config = dict(
    n_layer=16,
    d_model=256,
    n_head=2,
    n_kv_head=2,
    head_dim=128,
    d_mlp=1024,
    vocab_size=2591,
    activation='tanh_gelu',
    norm='layernorm',
    norm_place='pre',
    norm_eps=1e-05,
    positions='learned',
    qk_norm=False,
    attn_scale=0.0884,
    bias='all',
    tie_embeddings=False,
    parallel_block=False,
    init='normal',
    init_std_qkv=0.0312,
    init_std_o=0.00555,
    init_std_up=0.0312,
    init_std_down=0.00555,
    optimizer='muon',
    lr=0.0109,
    beta1=0.95,
    weight_decay=0.038,
    lr_head=0.00863,
    grad_clip=2.0,
    warmup_steps=200,
    schedule='wsd',
    decay_fraction=0.735,
    decay_shape='linear',
    final_lr_fraction=0.1,
    batch_tokens=131072,
    seq_len=256,
    doc_mask=True,
    train_tokens=556300000,
    steps=4245,
    dataset='wikipedia_en',
)
Each number is 50 + 12 x the weight over the matrix's rms, rounded and kept within 0 to 99. Layers, rows and columns count from 0.

# layer 8 attention key, 256x256, rms 0.107, rows 186-196, columns 64-127
79 33 42 41 57 22 58 57 59 50 49 29 53 63 55 22 39 71 34 71 72 31 63 42 56 39 61 28 72 47 61 77 61 46 61 53 39 58 56 54 64 42 37 53 40 46 73 58 54 39 33 50 43 47 45 54 54 67 36 45 83 41 49 51
49 41 69 74 46 38 66 59 64 45 25 48 54 40 35 68 59 48 56 42 31 47 44 47 57 63 43 35 26 46 54 43 60 38 59 33 50 39 31 45 37 47 60 55 64 40 70 52 50 76 64 29 33 28 41 44 27 39 54 43 67 43 46 42
22 44 61 48 81 21 48 47 28 43 64 55 54 48 57 55 42 36 41 39 56 66 38 56 49 73 53 57 66 56 55 52 61 55 36 51 36 21 56 62 46 45 53 74 49 51 49 48 59 67 64 23 66 36 42 56 56 55 60 60 36 39 52 51
83 31 53 41 44 48 48 59 42 70 55 45 39 49 37 55 68 40 45 63 52 62 51 29 32 58 44 49 45 36 38 72 73 52 47 66 47 38 60 66 61 60 70 39 40 11 44 59 48 80 59 67 25 56 32 50 63 57 50 28 64 79 55 32
44 41 51 34 28 74 25 76 58 70 51 27 46 45 54 53 52 47 31 52 42 55 58 34 58 49 55 65 45 69 54 48 27 57 55 45 49 51 56 42 65 39 69 53 57 64 45 34 56 39 36 38 55 42 61 69 68 63 50 54 63 37 51 65
36 50 63 46 42 55 62 72 43 48 66 61 57 26 87 77 30 64 61 27 63 42 42 51 54 50 37 56 40 36 34 45 60 42 39 44 46 46 35 38 49 58 54 45 59 51 62 48 78 60 46 47 44 65 74 50 37 53 50 45 53 24 32 41
59 37 43 42 48 09 71 53 49 55 40 42 33 64 35 44 52 51 69 41 53 51 56 43 48 43 46 54 59 58 33 64 61 41 47 35 60 74 26 66 42 54 36 52 49 73 64 41 81 60 37 67 38 69 58 46 47 61 59 42 52 40 27 61
49 69 56 54 53 57 64 40 32 31 39 36 61 51 57 83 45 42 41 49 31 70 53 51 74 29 42 58 42 56 41 47 27 47 38 64 59 51 62 72 64 46 34 39 59 50 34 67 61 42 54 50 53 39 50 54 83 49 31 24 26 66 61 77
42 57 51 50 41 52 74 38 62 60 29 49 53 38 78 77 53 62 53 61 41 33 41 50 51 54 53 46 44 63 72 64 61 67 45 40 62 79 54 59 32 29 61 52 75 51 36 47 47 66 41 52 64 38 33 44 50 54 43 34 52 54 57 72
23 44 31 56 62 37 33 50 44 57 42 64 44 39 48 64 57 54 19 51 49 52 33 32 55 40 49 57 55 39 63 63 50 60 39 42 28 65 52 46 44 37 45 50 66 41 46 37 52 48 55 50 41 56 36 50 70 46 70 35 56 68 34 66
44 48 51 35 49 41 18 55 54 62 51 49 22 58 60 37 30 41 19 43 59 42 58 60 35 54 34 49 55 62 18 59 68 70 57 57 52 57 22 64 70 49 40 55 30 45 39 66 43 37 56 50 55 50 56 43 59 55 62 45 51 26 67 53
# layer 8 attention query, 256x256, rms 0.111, rows 187-197, columns 64-127
33 53 57 17 33 34 62 60 26 25 55 50 62 62 43 34 35 62 19 63 77 52 25 42 38 49 46 58 50 59 37 45 48 57 43 40 64 48 41 46 35 61 49 33 36 67 51 38 67 68 56 50 38 35 54 46 71 44 54 42 28 58 35 50
61 76 52 63 70 74 37 29 64 46 53 69 46 47 65 47 43 50 41 63 39 43 46 47 47 61 64 63 43 70 48 61 66 52 68 62 40 34 59 51 73 43 52 45 45 40 60 41 62 67 55 57 50 68 51 57 43 47 38 18 33 46 31 84
37 70 47 44 52 21 44 37 39 42 58 44 70 51 60 41 58 62 45 64 56 44 27 42 51 40 37 40 63 33 58 52 64 45 29 36 34 55 71 79 64 77 55 66 39 39 50 29 42 43 35 58 37 43 53 52 28 52 60 59 32 54 57 40
34 46 58 62 52 34 38 39 28 54 45 72 51 47 81 42 64 46 54 52 49 35 58 62 66 42 65 57 46 57 56 65 55 52 70 22 27 63 58 37 52 44 42 54 57 44 48 49 26 47 32 81 53 28 59 51 54 59 55 36 38 67 50 50
57 46 46 36 45 63 43 47 42 47 06 61 58 67 60 56 60 51 44 50 41 73 14 40 66 50 49 47 53 42 26 65 63 32 53 40 55 68 51 38 59 60 42 38 45 55 49 57 50 49 53 43 29 57 21 82 53 50 38 52 44 66 25 79
51 35 49 51 58 47 40 61 58 90 52 49 66 55 43 47 45 38 60 74 44 33 43 54 28 56 42 42 42 55 73 57 44 41 32 40 45 47 33 47 31 53 46 49 51 70 73 51 33 66 32 37 45 55 09 37 42 60 52 66 52 51 41 60
46 33 68 50 23 46 53 45 59 23 46 52 54 57 84 45 55 58 55 48 74 60 59 51 58 42 45 33 38 41 41 28 42 57 47 57 53 49 62 86 61 23 63 45 65 44 58 49 48 66 64 43 51 45 45 51 50 32 48 46 37 54 64 63
66 67 56 48 59 36 09 50 64 49 39 79 53 66 45 32 33 56 58 45 43 56 38 47 55 38 43 52 38 70 57 67 31 26 73 82 53 41 63 54 23 66 43 12 37 53 40 49 40 85 34 45 27 45 55 44 45 36 56 43 43 31 64 86
47 48 54 58 64 34 53 44 50 40 56 40 68 31 60 52 61 46 64 38 61 63 52 46 59 51 50 66 37 52 55 60 24 72 50 28 58 35 64 76 42 51 56 54 65 39 40 63 39 44 42 48 40 53 42 41 25 54 63 43 52 57 46 25
69 25 59 46 76 28 55 38 63 45 39 54 35 50 50 70 45 50 36 36 70 39 70 80 68 56 55 71 16 58 51 50 40 63 37 56 28 32 31 53 56 51 51 39 73 43 35 60 61 35 62 60 59 33 55 40 51 60 69 50 33 47 53 51
43 48 59 42 58 60 24 55 51 47 35 54 44 52 55 67 61 51 47 59 63 54 39 61 19 67 27 54 60 36 37 48 48 67 46 59 50 57 46 54 51 76 66 38 62 56 48 42 52 35 64 56 48 70 42 56 40 53 67 36 52 63 56 55